{
  "n_layer": 10,
  "d_model": 64,
  "n_head": 2,
  "n_kv_head": 2,
  "head_dim": 64,
  "d_mlp": 256,
  "vocab_size": 6354,
  "activation": "squared_relu",
  "norm": "rmsnorm",
  "norm_place": "pre",
  "norm_eps": 1e-06,
  "positions": "rope",
  "rope_base": 1020.0,
  "rope_fraction": 0.5,
  "qk_norm": true,
  "attn_scale": 0.127,
  "bias": "none",
  "tie_embeddings": false,
  "parallel_block": false,
  "extras": ["some layers without positions", "some layers without attention", "local attention windows", "paired heads", "value residuals", "hashed n-gram embeddings", "a smear gate", "an embedding shortcut", "learned residual scales", "skips across layers", "capped logits"],
  "init": "normal",
  "init_std_qkv": 0.0693,
  "init_std_o": 0.0,
  "init_std_up": 0.0693,
  "init_std_down": 0.0,
  "optimizer": "muon",
  "lr": 0.00313,
  "beta1": 0.95,
  "weight_decay": 0.034,
  "lr_head": 0.00498,
  "grad_clip": 0.5,
  "warmup_steps": 134,
  "schedule": "wsd",
  "decay_fraction": 0.655,
  "decay_shape": "linear",
  "final_lr_fraction": 0.05,
  "batch_tokens": [8192, 16384, 24576],
  "seq_len": 512,
  "doc_mask": true,
  "train_tokens": 150200000,
  "steps": 10320,
  "dataset": "wikipedia_en"
}
Each number is 50 + 10 x the weight over its row's rms, rounded and kept within 0 to 99. Layers, rows and columns count from 0. The size before them is the row's rms in percent of the matrix's.

# layer 5 attention query, 128x64, rms 0.265, rows 0-54, columns 0-63
118:38 83 57 46 44 60 60 55 49 63 51 32 53 44 61 51 36 45 64 45 42 33 53 43 61 50 37 56 51 56 56 31 52 45 43 60 53 60 48 33 57 41 48 42 54 64 40 60 37 53 61 54 46 41 59 41 48 46 57 39 56 44 37 28
091:50 54 72 47 48 55 50 62 49 61 30 50 34 39 60 45 36 78 42 38 39 55 44 53 66 44 55 45 60 48 45 49 39 43 39 35 44 58 46 37 41 49 35 50 40 68 41 49 47 42 54 56 35 45 50 49 53 36 56 58 45 48 33 37
115:53 48 42 54 49 47 49 39 55 54 69 42 49 52 52 56 78 59 52 49 66 35 64 58 59 39 62 49 51 42 35 55 46 58 58 62 58 46 33 71 51 31 51 48 45 42 56 58 40 44 73 54 45 47 38 46 48 65 49 72 60 51 43 50
087:47 44 45 51 49 36 35 54 31 52 48 33 37 53 45 41 43 31 56 45 53 49 62 58 45 51 36 49 55 51 43 43 36 85 58 62 43 45 60 46 55 67 54 51 48 71 52 51 56 62 57 33 47 60 38 58 41 59 56 49 43 39 40 43
110:54 74 56 49 76 54 55 61 42 64 48 53 54 56 52 56 42 38 48 30 46 46 46 49 56 44 36 34 66 55 50 45 60 44 56 48 46 47 46 49 44 49 56 43 52 69 52 51 46 44 54 39 20 54 50 47 45 42 54 48 39 46 49 17
105:39 58 49 57 59 34 56 52 45 50 49 57 55 55 59 56 26 47 49 57 45 56 65 36 51 51 46 45 54 50 60 69 58 40 58 39 48 31 40 51 51 37 36 40 59 45 39 49 65 57 42 74 51 36 39 48 40 55 53 40 36 32 53 69
079:66 38 41 45 35 51 54 51 33 43 50 54 47 57 43 47 58 56 33 52 51 47 48 62 42 52 76 53 30 41 38 44 65 48 52 46 46 43 55 50 53 57 52 45 36 30 50 44 43 29 43 60 48 29 52 54 52 49 75 42 62 41 40 48
096:36 22 45 46 46 46 48 59 43 51 47 41 50 56 40 54 45 48 43 51 51 69 44 77 38 39 72 48 46 43 42 47 38 65 51 53 64 47 47 53 40 57 38 42 39 50 53 36 38 45 50 49 60 46 62 49 46 54 62 76 55 55 34 50
105:42 41 74 54 68 57 60 53 59 69 38 51 48 48 63 37 38 52 50 49 63 46 45 56 48 41 48 30 55 48 36 39 42 75 45 45 52 41 40 54 40 27 56 46 26 50 43 47 49 34 59 39 45 43 57 51 57 52 45 58 50 57 54 49
092:47 39 59 50 58 58 48 40 49 51 41 50 68 61 51 54 48 31 55 73 47 54 53 58 57 58 46 42 58 44 41 30 33 44 34 37 42 39 45 34 60 56 53 37 40 50 53 37 71 45 56 48 33 40 43 64 53 66 49 44 54 64 60 56
104:41 49 52 47 32 50 56 49 38 31 38 43 33 41 36 41 58 44 53 47 48 44 55 42 29 23 53 54 58 58 75 54 62 40 49 52 48 67 54 54 47 40 50 43 40 61 49 64 47 48 55 66 39 61 59 57 57 42 61 35 55 46 58 52
097:59 36 38 48 54 46 44 44 33 48 35 62 36 41 54 49 32 56 38 54 37 62 54 32 41 66 53 59 54 51 43 53 51 49 49 43 36 33 48 46 39 44 47 39 38 39 49 39 55 42 40 68 60 43 46 45 37 53 53 38 34 48 27 61
094:56 38 38 53 51 51 58 57 50 65 32 54 49 63 42 57 65 57 38 69 36 65 36 58 40 53 59 50 29 34 40 62 46 47 56 54 65 71 48 40 52 52 45 44 36 39 54 43 41 56 56 30 50 49 57 54 38 56 53 66 58 59 48 54
112:57 47 44 68 48 57 47 54 38 55 57 52 31 39 44 53 47 45 57 62 37 67 61 60 42 42 60 57 47 34 53 51 53 61 46 37 42 31 64 32 59 45 49 45 72 38 62 51 54 40 37 38 62 48 43 60 50 39 63 40 58 33 44 55
072:53 38 58 45 52 61 44 55 67 53 36 40 26 46 61 51 55 62 57 72 56 39 71 47 64 53 53 45 56 45 62 36 37 60 35 40 43 59 55 45 46 51 49 59 38 45 48 47 57 58 48 45 36 46 47 44 50 55 46 35 37 71 66 41
110:52 55 42 48 34 57 55 51 46 45 32 65 51 52 41 60 47 63 55 26 46 50 36 47 41 56 75 49 47 45 56 34 35 56 48 51 52 57 50 30 46 46 30 51 45 47 53 34 62 32 37 43 41 54 46 41 53 42 62 40 56 40 38 37
086:50 53 56 59 51 54 36 36 41 34 54 38 45 51 48 39 48 43 71 36 54 35 52 56 39 41 63 49 40 68 47 54 68 50 59 44 39 31 42 64 58 48 56 49 58 49 44 58 57 46 47 64 52 19 47 57 51 41 63 59 44 40 38 61
097:37 50 38 49 41 63 53 49 38 46 64 51 71 53 57 53 56 66 50 33 69 48 43 52 48 38 35 37 49 53 64 57 36 31 49 53 44 49 50 39 48 57 41 63 57 52 49 35 60 43 50 51 53 77 52 61 60 60 40 53 51 61 61 68
096:60 33 50 57 53 54 41 56 66 49 61 57 49 51 38 42 65 50 53 73 56 44 59 57 51 35 57 36 45 50 42 55 40 59 56 59 63 49 31 67 35 55 57 60 61 48 43 50 64 60 38 39 44 52 41 39 46 57 27 65 53 61 50 38
084:65 59 55 51 65 60 49 58 61 43 46 49 26 50 36 37 45 50 55 57 42 42 43 52 40 57 55 56 49 64 43 46 58 51 51 45 57 53 60 41 46 46 58 63 24 54 49 49 29 52 43 40 48 46 44 53 33 23 51 33 46 41 56 29
094:24 49 40 46 41 63 52 62 57 63 35 48 37 49 59 39 24 54 62 40 57 43 45 39 50 63 41 48 35 65 49 47 53 57 48 69 68 52 40 41 40 31 52 64 56 49 49 56 61 66 50 49 61 56 56 49 45 52 48 50 49 45 37 57
101:60 50 48 62 58 61 48 52 31 58 50 44 38 35 62 40 37 54 60 47 49 68 53 56 53 48 52 55 41 21 31 47 43 51 47 52 35 48 49 40 53 51 59 26 57 47 42 50 41 36 60 32 54 50 53 70 42 50 50 51 40 46 34 61
105:44 42 54 55 48 66 48 50 43 61 60 66 50 40 28 49 44 61 49 64 49 59 55 58 37 25 45 43 49 51 59 52 45 49 54 40 53 49 58 41 33 18 41 50 39 46 36 51 44 49 67 61 47 47 54 44 62 46 54 45 32 53 45 67
095:45 59 56 48 59 54 53 65 36 44 43 48 57 46 52 52 33 47 62 27 63 48 47 49 59 43 64 30 41 43 53 62 53 37 80 55 40 52 49 71 44 54 52 57 64 59 54 58 60 55 44 63 42 39 38 49 49 36 55 59 36 45 38 54
089:56 57 49 40 48 25 65 41 47 67 47 57 57 49 73 54 58 60 30 44 47 51 50 51 62 60 63 47 50 49 55 67 40 61 56 53 47 49 58 67 46 43 57 30 53 43 58 53 42 68 43 42 43 44 49 50 53 54 60 55 47 51 21 59
101:55 55 40 60 49 52 64 52 36 50 55 53 52 60 56 57 61 52 49 64 51 53 45 47 59 53 35 31 66 69 50 38 63 39 41 59 57 54 35 38 63 50 62 39 68 47 48 42 63 68 49 60 32 63 45 50 31 65 53 48 59 53 53 35
107:48 41 52 61 67 63 48 62 58 63 49 48 54 46 54 55 38 48 53 58 44 36 48 55 26 58 41 49 50 55 33 38 52 54 45 48 51 46 30 52 36 38 73 32 40 44 45 50 52 42 68 47 45 37 56 44 38 52 46 51 42 70 48 28
106:48 59 65 33 50 41 39 39 44 48 48 43 57 46 47 47 54 41 42 28 49 52 48 58 53 37 61 54 70 35 58 52 29 60 52 45 44 47 61 73 47 48 48 36 40 65 47 66 44 40 70 50 46 49 56 57 65 37 64 39 48 57 46 59
105:39 43 64 55 48 37 63 41 59 48 46 56 64 45 51 44 40 51 38 55 47 54 52 35 37 27 62 51 70 55 51 55 40 57 52 32 44 43 50 55 37 33 27 28 30 57 54 40 54 41 55 48 42 45 47 39 53 60 48 47 44 53 49 65
106:51 60 47 51 61 64 73 50 37 66 43 57 52 46 61 44 42 46 46 61 49 70 51 45 44 65 32 52 34 51 45 58 42 46 61 49 55 30 43 52 44 36 49 50 55 29 71 48 59 46 47 63 74 49 47 51 36 33 50 43 50 45 47 54
079:57 60 39 45 25 48 45 48 52 39 54 71 59 45 35 44 71 45 37 40 56 39 54 44 45 30 59 54 53 42 52 50 55 35 62 62 54 66 31 62 48 55 51 54 36 53 47 50 49 56 50 49 24 42 41 61 56 48 42 54 54 43 42 37
091:45 45 54 54 45 47 38 48 46 33 34 44 52 48 40 45 54 54 53 59 55 43 45 36 56 37 45 32 62 47 58 30 61 50 36 61 46 66 49 42 57 49 45 57 43 58 46 43 53 40 43 41 32 55 69 33 58 57 46 60 59 57 63 19
089:54 55 59 55 54 47 49 52 55 60 62 47 61 41 51 42 56 58 36 58 44 35 46 49 63 52 42 46 55 53 38 58 68 58 62 45 45 48 46 58 65 45 75 59 52 41 42 71 39 60 67 66 58 23 65 44 57 54 56 65 49 54 43 58
098:45 59 52 35 43 59 44 51 63 59 56 67 45 51 51 47 52 61 41 25 50 39 54 59 49 37 56 43 40 56 45 51 53 44 61 56 67 62 35 36 42 53 51 69 37 52 27 49 37 51 61 48 34 49 49 43 63 53 48 74 55 50 35 49
105:41 51 50 46 63 48 48 45 59 49 43 45 47 42 41 53 36 41 55 48 46 46 56 40 63 50 40 59 83 43 52 44 44 51 42 57 60 50 34 50 45 40 42 47 30 63 52 49 33 30 54 54 49 50 60 39 37 52 53 63 56 36 44 19
099:48 61 36 56 33 49 45 50 50 29 55 38 35 48 53 41 57 59 44 43 67 23 48 37 40 41 56 51 41 49 48 53 59 50 52 50 49 50 39 63 51 44 48 53 18 47 49 38 47 52 41 30 47 57 36 64 41 47 52 36 55 64 48 43
108:46 65 30 47 44 51 48 57 49 25 52 49 68 52 42 66 36 54 41 50 58 47 42 47 49 57 59 42 46 29 59 57 40 24 58 49 56 56 41 55 51 59 44 49 41 40 47 36 65 43 47 42 42 52 43 60 48 36 49 39 49 54 69 29
093:59 37 38 57 65 63 38 42 35 50 50 50 49 54 56 39 55 55 56 41 36 54 45 60 40 58 51 74 51 40 43 53 33 61 49 50 50 27 44 53 53 49 49 43 36 36 47 50 50 43 63 39 67 59 61 48 30 65 52 57 47 44 49 73
075:68 50 46 46 44 61 50 34 48 47 57 41 41 53 42 41 50 69 59 47 50 25 51 49 50 53 46 52 38 70 47 66 41 49 55 41 28 34 47 49 46 56 58 70 35 56 39 43 53 31 49 61 57 53 33 54 47 49 58 41 60 43 35 46
098:56 55 41 58 64 38 42 55 37 44 55 42 34 45 46 57 40 55 43 49 41 53 58 49 41 62 52 51 60 27 70 62 46 40 57 59 49 57 57 67 60 60 52 55 50 47 63 46 48 50 38 39 50 73 46 74 33 38 56 38 46 42 57 40
092:53 45 59 55 59 47 38 69 39 42 46 40 45 52 38 37 20 48 62 57 48 60 53 53 57 56 36 47 34 41 46 30 57 56 55 58 48 56 59 34 58 64 47 78 49 53 41 49 43 56 38 44 55 59 56 35 41 50 44 49 34 46 51 47
105:44 64 50 50 41 30 58 46 34 52 51 28 46 60 68 52 37 59 40 48 47 46 45 56 70 69 35 52 44 57 44 48 36 61 55 52 46 47 59 50 67 55 31 60 37 62 60 44 56 64 53 45 48 63 47 41 37 62 59 55 49 42 42 40
099:45 44 43 47 36 27 49 31 54 58 53 65 54 46 51 46 54 50 48 48 46 47 64 46 28 63 46 51 47 80 63 49 52 66 46 65 50 64 61 61 50 46 48 46 63 47 55 39 58 61 46 48 39 60 50 60 76 56 43 59 55 39 51 47
101:60 50 52 55 69 43 46 50 44 41 52 39 33 48 67 49 48 52 48 49 36 44 53 41 60 56 47 63 53 53 64 63 73 38 42 35 42 34 60 61 59 62 51 55 49 49 55 51 34 56 18 51 63 44 54 53 27 46 55 41 48 48 50 48
108:57 44 35 42 35 29 53 51 33 40 46 53 56 58 32 60 49 55 53 40 54 66 52 52 47 49 60 42 54 59 63 40 48 69 55 67 48 65 53 53 57 63 37 57 65 46 38 35 61 54 47 56 43 76 43 43 63 53 45 56 49 35 56 45
110:30 56 48 57 30 63 57 60 60 26 49 42 52 41 62 53 42 61 51 51 68 39 33 32 68 56 44 34 48 51 54 54 50 34 42 46 63 45 37 47 48 57 45 58 49 57 50 44 69 45 44 64 52 57 43 58 45 44 45 37 60 56 59 42
091:38 59 66 59 39 53 63 45 57 41 51 57 45 48 59 39 56 45 65 47 70 28 53 52 69 65 46 40 62 59 60 41 46 69 53 50 55 52 49 59 55 40 56 62 45 59 66 49 55 67 24 66 44 55 47 53 50 53 64 59 57 50 48 52
118:61 36 54 39 67 52 45 46 47 54 56 56 50 53 52 40 51 30 54 52 45 65 67 51 61 61 39 65 59 41 38 37 45 70 44 40 40 27 49 62 44 54 54 41 47 40 62 61 59 48 62 48 52 60 57 45 60 66 48 51 36 48 57 73
102:59 54 60 52 49 55 40 43 51 49 49 48 43 53 52 50 54 40 54 41 37 65 44 44 56 48 34 66 52 49 58 44 60 57 29 37 53 35 57 57 50 58 36 46 64 60 55 71 51 35 40 51 59 45 75 58 47 31 49 27 37 42 63 53
093:53 77 46 50 51 55 55 47 40 65 42 51 47 41 53 39 46 53 51 44 48 63 50 53 33 32 52 46 41 46 69 71 32 51 68 61 48 50 44 56 49 43 41 54 56 47 38 43 47 52 48 35 58 51 44 67 48 20 39 49 42 40 41 52
096:47 68 38 41 48 44 44 54 26 44 37 38 39 55 50 62 54 50 58 27 58 48 46 38 50 48 42 34 41 50 68 54 51 37 47 53 49 53 48 42 53 59 35 49 49 58 43 44 63 45 53 46 38 55 40 72 48 38 61 25 43 38 51 37
100:46 57 37 51 34 60 46 40 56 45 48 49 29 62 32 63 47 37 52 64 46 36 67 42 38 35 68 50 43 51 60 55 67 40 63 59 48 65 55 39 59 57 43 67 48 51 35 45 58 46 54 58 40 50 29 45 58 53 50 49 58 43 64 50
098:43 48 58 51 39 57 70 57 62 46 60 53 33 46 41 44 49 45 60 58 71 45 78 58 58 44 39 46 58 41 52 44 38 66 60 59 66 58 26 48 44 45 55 67 46 45 51 55 55 48 53 70 46 65 40 48 43 50 57 53 51 40 57 44
099:56 45 53 54 64 48 43 72 38 55 58 40 55 43 60 44 36 56 39 43 33 48 52 49 44 59 35 55 50 29 42 54 57 46 50 37 34 42 54 40 64 76 60 53 46 44 50 45 45 35 63 35 56 60 51 65 36 60 65 38 54 49 57 51
115:45 64 39 29 44 42 52 58 30 38 49 42 45 58 48 47 29 44 60 18 45 58 51 48 61 53 39 53 32 55 52 41 52 44 52 58 46 52 44 54 55 60 34 62 51 59 38 53 63 54 53 47 44 65 57 55 62 39 51 44 43 28 53 42
# layer 5 attention key, 128x64, rms 0.266, rows 0-53, columns 0-63
111:60 63 51 36 49 60 52 45 52 23 40 47 35 52 49 47 64 56 57 58 43 29 52 45 58 52 43 52 55 57 53 43 53 35 43 56 55 68 40 40 65 52 59 62 64 62 52 66 43 57 41 34 46 44 73 34 60 55 47 37 48 48 51 43
096:46 50 57 38 64 38 60 53 69 68 61 40 53 50 66 54 38 59 54 47 43 53 61 61 54 44 61 51 45 38 47 44 50 51 46 45 53 41 67 48 48 56 38 44 32 59 67 53 48 31 49 42 50 51 60 45 49 56 49 62 58 25 37 77
088:54 54 39 58 42 50 48 42 60 52 42 64 39 24 52 48 67 51 50 44 49 32 36 49 46 42 54 66 47 43 46 43 55 52 57 55 55 50 47 74 63 40 52 43 44 66 54 39 59 69 48 49 60 48 33 34 50 34 44 66 46 51 29 51
086:50 46 53 43 59 42 41 50 33 48 67 55 61 59 66 49 69 60 52 53 63 39 37 44 61 52 48 55 54 54 56 53 46 46 43 53 45 52 55 45 61 58 46 50 58 68 39 31 56 53 50 30 50 63 43 61 41 46 29 39 61 63 72 29
093:45 39 51 58 62 63 48 50 40 64 55 62 60 45 63 48 48 57 54 48 51 45 61 56 50 37 52 32 44 49 45 65 53 47 67 64 61 30 41 48 42 50 46 46 41 49 61 53 61 34 60 52 44 74 35 40 23 34 43 54 46 38 54 59
093:49 73 51 66 53 47 53 62 62 68 31 41 44 70 34 59 60 58 49 35 35 46 51 46 54 42 61 45 57 62 43 61 59 53 66 40 44 48 36 57 53 42 49 45 67 41 47 57 53 61 52 63 52 54 46 50 56 44 76 43 56 44 49 44
084:48 51 47 47 54 52 45 27 53 44 37 46 43 37 38 33 48 46 30 57 55 42 51 55 44 51 55 47 26 42 49 42 44 54 55 53 53 47 58 53 36 46 45 50 39 51 71 46 46 64 55 42 50 36 50 59 59 29 76 44 44 37 30 62
089:54 46 38 43 50 37 39 35 59 47 66 37 53 60 61 64 48 56 32 47 33 50 35 43 58 43 50 53 54 63 58 50 49 18 52 47 59 49 44 41 54 75 44 59 59 51 38 39 58 43 50 39 47 54 67 66 40 54 42 44 59 49 54 54
099:50 47 50 51 49 51 41 52 47 77 50 39 52 38 54 59 42 47 49 38 50 42 52 54 51 37 64 38 49 53 54 55 65 60 59 57 75 41 56 67 55 50 31 42 25 51 39 54 56 36 59 51 44 76 58 55 48 56 50 53 43 37 36 60
100:46 57 49 46 51 38 47 52 48 57 51 58 49 56 43 60 52 31 52 38 41 68 53 43 64 32 56 49 47 56 53 45 55 55 41 50 55 47 45 52 70 52 50 35 22 51 52 48 46 50 71 53 34 73 67 54 47 66 62 40 58 58 29 52
102:48 59 40 40 52 54 52 42 50 37 46 62 44 42 63 59 52 49 51 58 53 60 44 46 39 47 32 52 74 47 63 52 47 54 48 50 49 51 67 41 42 45 36 38 46 78 66 62 49 56 30 36 58 48 33 59 64 59 47 40 54 51 66 65
088:33 72 50 50 54 47 39 57 49 65 51 34 58 53 33 53 37 43 31 56 49 57 60 60 48 52 67 49 43 35 48 53 46 41 58 42 36 50 53 44 34 37 49 49 55 45 60 38 46 52 34 61 60 25 41 49 46 56 58 50 62 36 56 65
097:55 49 29 65 52 49 52 58 43 58 57 44 43 47 33 55 38 46 54 51 32 60 34 36 50 62 47 45 59 49 53 55 43 36 60 50 50 45 62 56 50 67 35 24 45 42 34 41 54 32 58 55 39 41 57 63 40 43 35 49 52 39 50 65
098:39 28 48 48 32 43 73 54 38 50 50 56 34 54 43 57 52 35 61 45 52 44 42 32 46 37 45 62 50 51 53 56 48 54 51 54 52 40 60 50 38 51 39 53 49 39 62 35 38 35 67 61 46 53 52 43 47 30 58 42 58 25 45 46
083:52 47 58 51 56 48 62 63 52 52 40 43 47 58 61 36 59 53 61 62 63 40 56 57 46 49 53 39 46 33 46 17 46 69 39 29 57 48 62 51 60 34 50 45 32 53 55 65 45 64 49 46 63 45 59 63 42 49 49 57 43 62 43 45
082:51 54 43 53 61 54 46 53 31 55 50 48 62 51 43 51 43 47 50 43 49 40 51 65 40 54 42 36 38 39 51 56 32 55 49 62 26 48 41 44 46 53 41 76 56 41 54 36 42 44 64 43 51 32 60 38 59 44 70 54 49 23 55 51
075:53 48 52 39 53 32 45 31 66 53 56 58 57 52 53 43 68 48 49 39 43 54 54 54 57 31 54 62 60 66 54 75 58 65 50 55 65 42 35 51 51 48 37 42 54 66 61 58 48 73 50 32 62 47 49 41 56 57 53 49 38 51 42 53
090:58 42 60 65 50 50 55 45 45 64 56 60 64 35 60 42 51 61 59 46 43 36 38 63 43 44 27 54 45 47 38 41 48 47 50 49 42 32 32 24 58 45 56 73 57 50 39 49 51 50 45 55 44 66 47 57 54 63 40 64 45 60 48 51
093:47 22 47 58 47 55 55 67 58 76 66 55 70 50 63 49 52 54 48 52 46 53 52 54 55 43 67 40 49 54 49 46 51 53 54 41 55 56 48 65 44 44 44 32 51 46 39 55 56 38 63 55 46 61 52 37 43 50 30 58 63 67 48 31
070:72 46 60 50 50 50 51 43 48 24 42 53 48 58 47 44 46 51 63 72 71 41 51 52 58 73 42 43 66 55 58 51 45 57 44 48 51 57 67 56 28 57 35 49 48 46 67 64 38 62 45 45 50 39 54 35 49 51 46 42 53 45 49 43
095:56 70 30 47 41 58 49 57 40 59 72 48 49 63 53 50 38 57 48 52 50 32 45 42 47 63 49 39 61 60 53 53 43 46 56 54 56 58 44 39 51 52 41 61 64 52 34 47 64 45 46 48 61 30 56 36 59 74 38 40 50 42 67 43
087:71 57 57 44 50 43 71 67 47 41 53 43 51 38 51 36 65 59 48 38 60 48 43 59 58 49 45 66 48 42 47 41 36 48 52 48 49 46 58 34 64 68 53 46 70 55 37 56 41 56 44 53 52 48 65 47 69 33 37 71 54 54 46 55
098:52 56 50 57 46 32 72 45 53 48 40 36 54 44 32 42 52 68 46 51 42 34 43 62 50 37 27 52 48 60 63 53 51 47 70 41 52 40 40 53 44 39 50 69 51 51 60 68 44 50 49 61 48 58 37 37 57 44 39 46 53 36 52 65
103:51 48 61 47 56 47 49 48 61 67 50 71 61 59 62 40 63 58 58 35 36 57 57 51 48 46 47 45 58 45 38 62 36 62 70 46 55 36 50 48 45 53 39 43 39 64 53 50 57 51 54 38 74 62 46 54 43 31 45 64 28 49 43 51
082:44 63 53 60 44 47 50 52 42 53 32 51 48 44 50 51 47 46 56 33 48 55 51 45 30 52 66 42 49 46 27 53 39 45 67 60 43 57 55 62 46 44 68 42 53 45 47 44 60 47 56 62 58 32 44 63 43 24 63 67 44 27 51 57
088:59 36 42 47 59 63 74 44 58 53 60 50 63 46 54 55 46 47 49 47 50 59 54 59 55 38 57 24 53 59 45 43 57 58 48 63 51 61 53 43 56 36 65 40 60 31 50 48 61 59 49 60 31 51 49 31 40 57 54 49 72 49 65 60
088:42 35 51 43 61 54 39 49 37 74 54 53 50 49 41 49 46 52 36 52 37 42 67 46 37 51 49 38 53 54 52 62 50 44 64 43 72 39 26 56 51 41 53 34 42 70 45 39 48 37 45 39 57 57 37 48 34 63 45 44 47 56 39 47
094:41 52 62 38 36 36 43 40 52 43 45 53 44 48 68 59 53 50 45 33 54 66 54 51 48 38 61 72 51 46 53 50 39 49 42 49 48 53 46 78 47 52 58 61 25 72 50 47 49 45 60 33 49 59 42 62 62 57 52 48 31 57 53 53
093:34 60 51 65 60 53 43 65 56 72 43 39 59 58 48 78 47 37 43 46 38 56 55 51 45 39 39 48 60 55 51 64 64 56 61 60 37 45 40 57 57 36 45 47 55 54 35 60 51 36 53 57 53 51 30 57 45 54 56 63 64 44 44 56
091:42 50 50 48 43 62 56 43 48 61 50 51 44 47 25 57 28 37 53 50 34 58 61 51 45 61 58 47 52 55 54 52 48 33 63 48 68 62 61 57 41 47 37 52 39 37 62 27 57 37 56 67 46 41 43 52 35 42 44 53 38 33 52 55
072:51 76 37 47 60 45 41 48 46 41 57 71 45 35 59 45 53 48 45 64 63 70 53 46 39 60 41 40 48 36 51 51 49 45 55 54 38 68 41 45 48 47 48 47 50 58 72 60 56 63 45 35 41 38 38 37 62 45 56 56 70 56 48 52
087:41 39 32 52 54 61 39 63 54 55 60 41 70 37 45 41 51 55 32 50 57 46 51 62 55 24 51 44 44 41 63 61 70 64 43 52 63 43 63 49 51 40 50 49 36 50 49 65 53 37 44 38 46 54 58 38 56 59 38 41 55 50 61 62
110:38 34 52 51 49 44 50 40 57 65 52 50 40 44 33 36 49 53 46 55 46 52 53 33 42 47 53 55 42 50 45 62 62 66 61 58 62 44 45 70 29 33 60 46 32 58 45 39 50 33 53 47 62 45 39 54 46 51 57 48 38 39 28 65
084:72 70 50 50 69 54 56 51 51 48 54 42 52 45 61 46 48 63 52 50 42 37 53 55 53 45 65 46 47 50 53 47 48 43 67 59 37 62 40 45 50 59 47 59 73 38 57 47 41 47 37 45 23 45 76 39 61 50 52 52 60 38 46 58
098:41 62 32 54 46 52 21 54 54 51 57 47 41 45 35 61 47 55 37 69 50 45 40 48 62 50 53 61 58 45 59 61 67 20 39 55 50 56 41 53 45 60 55 61 53 54 54 47 52 32 45 49 52 56 46 36 50 65 49 45 67 50 49 63
090:68 59 51 54 48 65 39 60 44 41 57 48 51 37 59 54 38 41 52 57 67 47 53 61 47 56 41 39 57 38 44 49 55 37 57 53 48 62 45 43 47 45 48 43 72 68 40 60 65 69 40 36 46 32 29 52 55 52 49 65 58 53 70 47
091:67 61 54 60 49 53 37 66 51 43 40 64 40 65 41 41 48 59 35 43 46 47 66 58 46 51 43 45 42 37 45 52 34 41 54 30 50 54 34 45 47 58 73 61 57 50 41 52 58 48 55 39 52 53 48 52 59 45 67 48 43 68 56 24
086:46 53 46 44 34 42 46 40 43 53 63 60 42 52 33 63 35 49 53 44 37 57 32 49 67 50 62 73 53 63 67 61 48 36 49 57 36 44 59 57 48 45 36 42 47 55 31 44 54 46 43 56 49 37 62 36 53 69 35 53 50 54 54 61
079:45 37 62 49 52 48 36 37 50 68 48 59 52 36 38 41 48 45 65 65 45 35 47 63 54 55 56 64 42 47 45 53 50 44 44 55 38 39 38 48 34 38 44 40 42 72 62 35 44 39 60 48 55 67 41 51 48 65 44 59 42 46 28 57
098:73 53 59 37 28 51 50 56 50 32 42 61 40 56 60 47 63 62 64 39 52 45 52 40 42 60 54 53 56 39 34 57 51 40 44 42 39 61 67 43 40 66 49 52 57 39 55 43 47 59 36 33 51 47 42 54 34 43 52 45 53 55 67 36
111:68 47 59 42 61 56 59 62 54 30 51 36 74 66 38 31 62 73 48 49 55 41 49 58 68 48 48 47 47 60 57 49 50 57 50 42 43 56 56 40 49 55 47 64 65 42 43 52 40 54 41 34 48 50 68 48 57 41 39 41 47 60 60 42
088:54 62 54 43 60 51 37 45 52 45 55 49 43 68 47 58 45 51 61 34 38 34 48 57 65 46 54 54 41 55 42 52 63 48 48 58 46 52 63 44 70 52 51 51 49 63 30 31 68 38 48 40 51 40 39 61 24 44 34 47 56 32 57 48
102:51 70 42 35 42 46 39 46 40 39 41 56 54 47 59 56 64 45 46 38 54 39 60 42 39 58 55 46 47 58 55 65 64 47 44 62 45 65 60 45 70 55 50 51 61 36 65 50 50 63 38 49 43 42 49 44 43 56 52 35 70 39 70 31
080:50 31 63 57 37 51 49 43 60 46 41 48 44 58 48 54 41 44 65 61 49 60 47 49 60 51 64 52 58 45 31 50 70 40 39 44 51 45 63 49 29 47 41 37 54 37 63 68 41 71 38 56 53 30 51 60 36 46 58 59 50 50 49 67
103:55 54 47 34 56 51 49 50 54 30 49 44 67 60 57 54 67 61 39 46 58 44 54 63 54 46 59 39 36 55 62 48 44 49 43 55 32 57 63 37 55 50 56 65 65 32 46 43 59 58 41 40 53 57 61 48 45 47 48 38 53 55 81 33
092:54 45 52 47 53 50 42 61 69 67 57 48 39 53 66 59 24 46 49 51 47 60 56 65 53 59 38 39 57 39 49 43 55 58 44 43 72 61 44 49 52 55 66 51 52 67 38 58 67 41 54 53 59 59 44 56 64 71 63 60 56 60 57 46
093:57 38 58 48 48 46 45 41 56 60 53 65 59 39 53 52 41 44 72 33 58 70 44 54 56 54 44 42 68 56 42 56 58 62 54 63 57 58 49 61 47 53 52 50 45 67 46 45 57 46 66 55 60 54 29 59 48 46 67 65 60 28 49 69
099:31 58 50 35 43 53 51 53 39 47 47 60 47 54 47 60 38 35 42 39 56 70 58 38 67 41 68 55 36 55 67 40 51 49 55 58 45 45 66 63 50 41 48 39 37 58 58 48 62 49 60 73 59 66 45 52 37 33 58 52 51 57 46 49
095:41 26 43 61 48 33 55 51 47 54 51 35 44 51 59 50 44 54 47 48 63 64 46 61 51 53 46 54 45 49 53 39 55 65 25 42 63 39 37 68 46 55 41 68 44 46 58 68 41 53 64 55 51 36 26 60 49 49 47 44 41 65 51 50
094:62 64 52 44 35 39 56 56 53 39 54 48 41 50 60 55 61 54 72 51 43 47 49 51 42 56 58 53 63 56 54 57 45 29 54 45 54 66 50 41 51 58 36 55 60 35 44 59 54 45 42 41 35 50 72 45 47 60 21 54 43 47 71 36
089:68 65 45 53 54 47 53 52 39 42 45 43 52 45 61 40 63 65 54 53 56 35 46 63 48 52 41 40 49 38 49 45 49 46 42 43 56 51 52 43 61 62 48 57 55 51 66 63 61 87 50 40 42 59 54 54 56 45 50 45 42 59 81 38
099:50 72 41 47 51 58 37 51 60 39 50 47 20 60 58 56 66 35 57 69 47 35 47 50 55 48 59 49 47 42 62 46 47 48 52 43 45 44 58 25 57 51 36 36 51 41 48 57 49 50 37 46 49 51 55 51 38 58 37 25 49 52 57 41
103:68 43 55 53 70 61 61 56 53 52 46 48 50 44 51 40 60 64 53 63 67 42 44 58 44 61 39 40 56 49 48 26 47 58 52 45 46 66 45 55 47 50 58 68 68 61 51 33 48 51 54 48 58 59 26 67 57 35 63 60 59 57 45 45
090:49 30 68 33 49 61 54 52 43 58 46 56 41 54 42 45 49 50 55 54 40 41 56 22 46 61 47 59 41 44 42 55 62 55 55 60 37 43 55 55 38 48 49 40 44 59 48 28 38 36 52 31 38 66 53 70 41 49 66 51 47 53 35 48